config.yaml
n_layer: 13
d_model: 96
n_head: 3
n_kv_head: 3
head_dim: 32
d_mlp: 256
vocab_size: 8192
activation: "swiglu"
norm: "rmsnorm"
norm_place: "pre"
norm_eps: 1e-05
positions: "rope"
rope_base: 500000.0
rope_fraction: 0.5
qk_norm: true
attn_scale: 0.177
bias: "none"
tie_embeddings: false
parallel_block: false
init: "normal"
init_std_qkv: 0.051
init_std_o: 0.01
init_std_up: 0.051
init_std_down: 0.01
init_out_by_depth: true
optimizer: "muon_variant"
lr: 0.0069
lr_mult_down: 1.5
beta1: 0.9
lr_head: 0.0087
grad_clip: 1.0
warmup_steps: 0
schedule: "cos"
final_lr_fraction: 0.1
batch_tokens: 16384
seq_len: 1024
doc_mask: true
z_loss: 1e-05
train_tokens: 148000000
steps: 9034
dataset: "wikipedia_en"
Each number is 128 + 24 x the weight over its row's rms, rounded and kept within 0 to 255. Layers, rows and columns count from 0. The size above them is the row's rms in percent of the matrix's.

# layer 2 MLP down (transposed), 256x96, rms 0.0633, rows 176-186, columns 0-95
size [ 98  90 130  95  98  97 102  96 102 111  93]
[[143 118 118 117 150 144 110  96 138 147 143  94  94 158 124 168  80 150 121 145 117 137 160 133 116 124 117 107 117 111 128 124 119 104 119  92 132 111 159 115  93 169 130 153 145 152 161 120 102 140  96 171 128 137 183 130 114 169 167 156 145 110 167 116 102 115 142 154 170 152 135 107 110 177 112 162 112 125 131 115 101 135 125 140 120 135  94 117 113  71 151 172 135 144 137  88]
 [129 123 123 127 105 123  81 112 110 110 139  95  88 134 127 105 115 168 120 101 180 152 106 136 156 115 134 163 112 143 139 135 120 133 171 116  98 131  96 146 117 125 129 100 151 127 102 104 107 151 150  98 152 160 117 146 158 151 154 184 123 131 147 135 100 112 120  96 160 146 101 106 134 131  82 156 119 119 109 130 150 119 155 166 137  96  94 144 119  93 103 127 193 115  90 152]
 [123 122 141 136 147 161 149 122 142 119 118 140 114 154 118 183 153 154 120  90 119 134  79 119 159 125 128  90 154 130 140  91 135 106 157  91 129 143 136 135 122 177 143  68 146 120 142 110 161 155 135 160 142 126 135  98 113 147 142 144 118 107 113 119 142 149 120 115 138 166 141 145 168 125 111 123 141 103 143 128 140 153 121 126 110  87  72 151 132 164 153 104 108 204  95 142]
 [123 178 119 162 137 130 183 141 122 146 146 122 103 154 131 113 166 128 133 136 148 115 173 152 155 161  87 136 123 132 133 148 160 174  99 131 124 159  76 142 130 122 116 127  99 134 121 184 109 184 133 100 116 104 115 127 134  91 122 130 140 145 169 109 147 104 163 137 117 134 131 126 106 114 128 105  94  75 127 138 156 117 168 101 139 156  80 121 137 103 128 147 124 140 156 125]
 [121 103 118 132 162 159 149 134 131 128 134 127 104 128 111 137 170 122 131 125 127 118 138 189 133 154  82 130  95 115 141 111  72 137 116 131 144 178 126 171 104 120  93 151 139 172 124 117 113 139 117 148 150  80 127  93 144  99 127 156 116  95 124 138 172 104 140 100 145 148 177 130 149 122 163 162 151 124 149 179 147 162 137 121 129 121 130 124 173 112 164 117 138 100 150 118]
 [140 123  89  97 132 156 149 172 112 121 135 153 157 140 140 124 105 103 105 179 117  91 152 104 128 154 132 114 115 139 166 129 116 102 151 129 159 145 126 166 165 140 124  92 148 120 147 138 112 156 139 119 111 109 158 136 127 137 115 125 148 158  90 149 172  96 129  79 147 156 156 105 133 158 200 117 144 140 135 141 124 125 135 103  87 120  86 130 165  76 117 137 117 142 126 117]
 [158 154  90 141 149 156 112 118  71 112 156 153 140 115 147 152 163 138  60 151 122 119 139 127 111 148 120 141  96 112 136 138 107  90 138 100 111 144 123 138 148 172 110 128 133 185 122 126 146 101 134 164 111 134 104  92 135 141 127 143 151 152 140 136 153 120 172 141 169 128 160 143 120 146 144 150 115  94 133 149 158 115 143  82 141 145 142 123 132 166 168 128  87 131  83 127]
 [109 112 149 111 132 125 105 195 163 184 121 155 129 125 124 136 116 144 113 126 144 116 137  81 115 110 104 111 107 117 119 106  84 117 144 137 138 149 115 109 144 119  77 129 125 107 135 153 121 137 100 120 154 103 163 115 166  93  92 102 135 139 151 105 180 111 142 124 160 127 186 108 145 108 124 134 156 166 145 148 124 161 120 151  87 137 103  84 116 142 151 156 141 113 140 158]
 [105 154 144  90 125 108 139 140 129  91 127  59 140 111 155 128 118 105 111 122 116 149 112 140 122 125 152 157 108 139  81 133 127 145 118 160 121 132 108 103 108  94 169  97 120 136 143 104 108 127 129 111 104 149  80 170 154 121 112 133 146 133 117 134 115 137 138 156 117 120 105 113 188 146 112 156 116 110 140 100 168 120 137 134 174 113  91 128 165 187 130  67 121 142 141 110]
 [145 142 130 107 105 133 146 120 108 129  66  97 145 117 121 126 131 122 152 127 136 120 118 141 126 134 104 111 135 132 116  73 148 121 116  75 131 137 110 165 131 142 170  92 134 136 145 112 116  99 144 136 134 166  86 190  79 125 145  86 123 176 142 125 144 138 111 145 105 104 148 183 130 118 165 120 121 200 101 159 124 110 155 142 125 119 161 107 143 142 127 109 133 130 142 126]
 [ 80 143 141  80 114 146  93 159 158 151 126 128  77  89 133 119 113 124 156 125 178 135 157 152 119 130 119 173 153 149 119 136 107  91 120  95 127 102  98 134 139 171 140 116 106 152 118 141  97 129 118 173 105 126 149 120 158 111  97 134 110  98 117 138 134 133 122 124 101 125 135 161 102 184 108 128 145 117 121 154 138 139 140 144  95 165 136 146 142 133 113 147 133 145 203 136]]
# layer 2 MLP gate, 256x96, rms 0.0782, rows 177-187, columns 0-95
size [ 85 122  93 104  97 102  95 125 110  93  93]
[[153 117 118 125 117 126 123 129 130  85 145 121 106 131 151 124 122 109 158 131 138 133 118 119 167 137 103 165 133 130 131 115 177 125 153 142 114 158 115 127 162 126  90 152  92 113 125 158  76 156 114  90 171 133 129 147 109 119  78 108 110 113 105 145 103 116 129 146 136 166 150 154 167 142 122 126 113  87 110 152 132 185 128  59 136 167 141 154  83 142 143 156 105 128 115 102]
 [ 97 140  93 120 140 100 157 117 107 146  99 118 150 131 119 135  87 115 112 123 159 114 128 131 135 115 154 126  81 125  93 153 165 116 105 137 166 101 133  94  59 149 125 100 120 105 137 135 118 118 117 133 126 161 167 103 159 139 190 157 164 163 147 113 128 122 140 142 109 118  94  72 121 155 129 134 105 129 145 122 110 117 145 155  98 145 126 107 138  87  92 173 118 112 149 140]
 [133 145 112 146  95 108 148 138 138 138 171 106  84 149 146 128 129 145 106 144 131 130 121 167 135 148 144 119 134 129 156 100 153 164 120  90 120 117  56 162 129 169 140 134 127 151 151 183 137 147 140 118 150 142  66 176 121  80 148 114 124  84 134 160 129 107 166 116 110 117 149 136  88  88 120 135 113 109 113 154 153 107 113 113 147 135 150 146 124 126  99 147 149 143 117 145]
 [110 117 150 161 155 153 152 142 142 141 173 118  76 149 135 130 160 125 141 123 139 105 135 166 105 147 106 121 134 168 149  96  89 167 113 119 112 155 128 166  83 141 111 111 136 145 114  82 105 119 121 155 125  99 104 146 184 128 185 146 120  95 118 167 154  85 132 135 135 137 146 140 137 110 148 149 158 106 174 147 174 142 141 108 102 130 154 135 153 116 131 135 150 126 132 123]
 [ 83 154 141 126 131 146 159 154  88 157 109 128 147 139 128 100 155 140 121 140 126  76 136 111 135 139  98 162 128 141 155 121  96 154 126 151 177 149  88 130 136 118 123 134 126 124 105 156  97 123 126 144 146 147 151 141  68 126  95 125 171 121 104 150 143 110 155  77 142 139 146 136 138 140 146  70 164 148 139 130  95 136 136  99 131 168 101 158 151 138 105 105 140 154  78 133]
 [149 122 142  81 111 186 169 120 176 184 117 106 148 121 110 106 146 143 159 153 128 174 105 143  93  91 113 123 128 136 100 109 118 147  72 120 139 133 126 124 126  94 171 131 136 114 143 122 143 120 120 117 100 126 113 155 131 122 150 138 125 121 136 144  79 118  77 113 146 124 109 133 143 169 105 138 107 144 154  90 111 123 116 118 136 112 148  92 119  97  97 112 171 164 131 151]
 [139 138 133 155 100 164 121 139 153 126 110  96 144 114 118 106 129 127 106 142 104 197  95 141 128 118 113 149 134 162 116 106 145 143 130 114 112 100 111 146 126 116 121 108 116  97 143 126  86 122 161 115  61  83 178 154 146 130 119 110  63 144  94 140 139 151 140 131 104 184 115 160 123 131 144 106 156 143  93  87 146 113 131 171 148 112 118 149 105 130 104 126 130 122 115 116]
 [111  68 155 184 152 120 110  91 161 147 122 165 161 141  87 114  93 132 136 118 117 107 115 116 143 132 113 109 114 146 159 128 127 127 105 122  92 111 153 155 145 159 118 154 148 121 111 139 133 110 119 165 150 119 114 150 117 141 138 121 142  88  73 167 134 136 138 153 110 125 124 160  82 112 128  94 161 127  97 144  82 128 138 129  88 123 180 140  85 108 142 149 143 123 128 151]
 [159 123 141 136 136 103 108 116 143 146 138 135 124 105 117 109 148 133 160 161  95 143 126 116 115  92 117 103 142 133 111 145  87 131 153 141 117 140 144 116 118 115 107 150 110 107 176 127 112 121 139  75 117 138 159 192 151  97 124 133  99 121 136 102 110 140 136 125 133 158 165  88 106 111 107 152 138  34 131  71 141 117  81 128 148 147 114  99 130 165 112 149 125 114 131 132]
 [188 147 170 150 131 173 147  91 116  86 121 147 183 128 165 138  54 123 112 135 100  54 141 113 172 169 162 110 114 140 142 148 140 171 112 156 137 134 117 104 102 118 153 115 129 121 134 128 136 115 140 109 132 133 112 159 106 139 130 117 168 169 122 123 109 122 148 114 145 129 123 143 133 125 134  99 116 109 130 169 135 145 135 114 141 117 136 131  99 151 130 155 129 133 103 139]
 [117 124 132 167 134  83 139 140 161 152 156 146 138 160 141  95 100 128 147  79 113 130 174 172 101 166 124 117 125 122 136 101 109 135 114 129 132  97 104 130 140 170 149 165 119 137 135 106 128 119 127 129 138 135 114  97 117 106 152 106 120 137 150 119 148 170 134 148 130 114  88 102 151 124  99 105 146  95 101 134 136 102 125 151  89 107 200 160 178  87 104 142 120 107 115 156]]
# layer 2 MLP up, 256x96, rms 0.0755, rows 177-187, columns 0-95
size [ 89 137  81  89  92 105  92  84 117  88  97]
[[115 146 148 137 145  93 111 116 119 168 124 138 160 123 127 126 148 143 110 144 137 111 157 120 120 124 163 105 148 145 137 155  88 152 153 141 161 104 129 128  78 133 176  89 151 121 118  83 172 109 141 135 118 141 141 116 162 131 170 159 147 115 138 134 147 124 141 114 109 101 119 118  89 143 133 132 135 138 131  99  78  93 128 182 114 117 112  98 204 120 106  86 142 140 153 150]
 [142 137 145 122 115 179 148 115 160 114 141 123 125 149 106 160 124 132 116 129 131 133 124 126 144 100 130  91 135 121 128  69  97 115 130 101 129 120 146 170 174 157 130 100 135 129 117 137 145 145 108 140 124 123 105 130 107 102 115 114 125 123 138 130 161 112  74 120  74 150 174 130 161 103 127 130 114 119 152 143  94 125 138 128 119  77  88 147 142 126 175  85 108 199  87 104]
 [161 130 127 102 116 157 132 158 144 114  82 164 149 110 108 137 158  98 159 136 107 139 120 108 108 145 123 131  96 106 101 137 119  91 102 158  99 116 175 115 133  94 133 157 115 125 125  87  78 124 124 128  94  90 174 100 122 156 156 121 130 163 135  83 162 115  93 119 151 128 118 104 153 187 151 139 143 125 119  98 119 125 114 133 120 120  97  89 126 113 160 116  94 144 126  94]
 [148 147  62 108 128 120 125 125  80 139  67 158 138 136 116 131 131 158 141 114 110 167 146 125 116 163 109 124 132 148 111 140 147 104 142 114 134 138 146 131 158 150 140 165 101 115 156 146 141 157 122 121 125 170 154 136 108 144  91 113 137 184 137 100 141 128 104  89 136 127 125 107  83  58  99 111  99 144 103 112 128  97 128 122 144 179  85 133 138 129 134 141 139 140 103 138]
 [166 104 101 110 136 132 104 127 147  69 186 135 131  79 139 148 130 101 126 125 125 162 132 128 143  99 135  84 114 145 122 111 196 129 144 150  84 125 138  89 142 147 102 123 111 161 124 138 156 148 119 103 173 121  89 107 150 126 152 114 119 118 124 105 109 113  90 156 133 128 137 105 119 122 142 158  94 125 143 130 177 126 123 135 147  98 162 103 106  98 124 136  96 124 170 114]
 [168 127 129  88 121 152 138 138 130 171  91 141 104 120 135 138 117 124 154 137 138 132 105 165 109 100 111  80  91 109 111 117  92 154  96 136 172 114 172 108 149 125 151 133 107 136 155 129 170 139  85 128 157 159  96 112 157 132 141 158 134 145 142 117  74 126  76  81 147 130 127 115 140 162 132 144 112 133 154 129 121 131 105  98 139 137 147 161 124 136  89 121 134 175 110 161]
 [ 86 131 120  86 146  68 175 152 111 129 123 133 146 116 135 101 135  96 123 135 161  74 167 108 104 124 195 161 132 137 143 167 133 145 106 132 122 163 123 111  99 101 122 147 150 134 111 114 143 134 119  96 150 154  96 100 129 144 146 155 160 109  88 120 111 169 161 130 154 131 140 160 133 165 135 169 114 104 101 116 112 107 149 109 118 139 108 133 128 110  91 109 144 117 126 136]
 [120  79 122 172 120 114 118 109 164 162 151 176 128 113 113 112 125 127 105 130 127 115 105 149 134 154 118 105  98 146 185  76 142 134 143  62 146 129 146 164 130 143 145 145 126 124 123 115 118 102 130 165 114 124 127 108 135 143 165 114  88  96 134 130 139 132 127 122 133 134 147 147  79 108 146  84 160 168  88 148 106 107 116 125 113 135 169 163 100 108 113 150 157 115 108 152]
 [128 135 159 120  90 149 153 105 114  95 100 103 131 124 123 159 113 165 119 138 112 140 129 118 147 151 105 137 126 109 136  93 121 123 105  98 160 147 131 203 114 128 140 102 129 163 113 150 127 123 153 128 105 140  99 161  98 102 101 123 170 123 140 121 170 120 107 131 155 144 178 181 135 110 101 130 141 118 117 145 120 140 132 142 157 105  82 121 102 157 173 137 163 137 185 140]
 [187 155 167 139 141 157 150 115 107  87 142 110 186 146 146 160  47 131 135 145  70  92 157 100 140 135 168 104 124 165 130 164 138 136  81 129 140 122 152 123 113 104 143 140 102 125 158 151 158 133 163 131 125 152 124 153 139 109 136  87 159 128 116 122 135 149 138  96 102 109 115 130 106 126 114 125 124 105 132 143 151 135 118 126 138  99 114 130  95 149 122 142 138 106 123 133]
 [134 145 187 132 108 120 149  98 121 120  91 100 108 137 102 141 116 111  87 145 117 151 129  82 164  99 143 132 131 160 104 187 141 135 152 126 153 135 126 106 122  77 118 143 154 102 145 162 110 121 160 171 129  80 162 107 142 155 107 127 115 118  98 118 127 140 125 133 136 163 118 146 133 127 110 131  96 168 161 173 104 137 160  99 126 116  99  90 113 134 117  89 136 127 112 101]]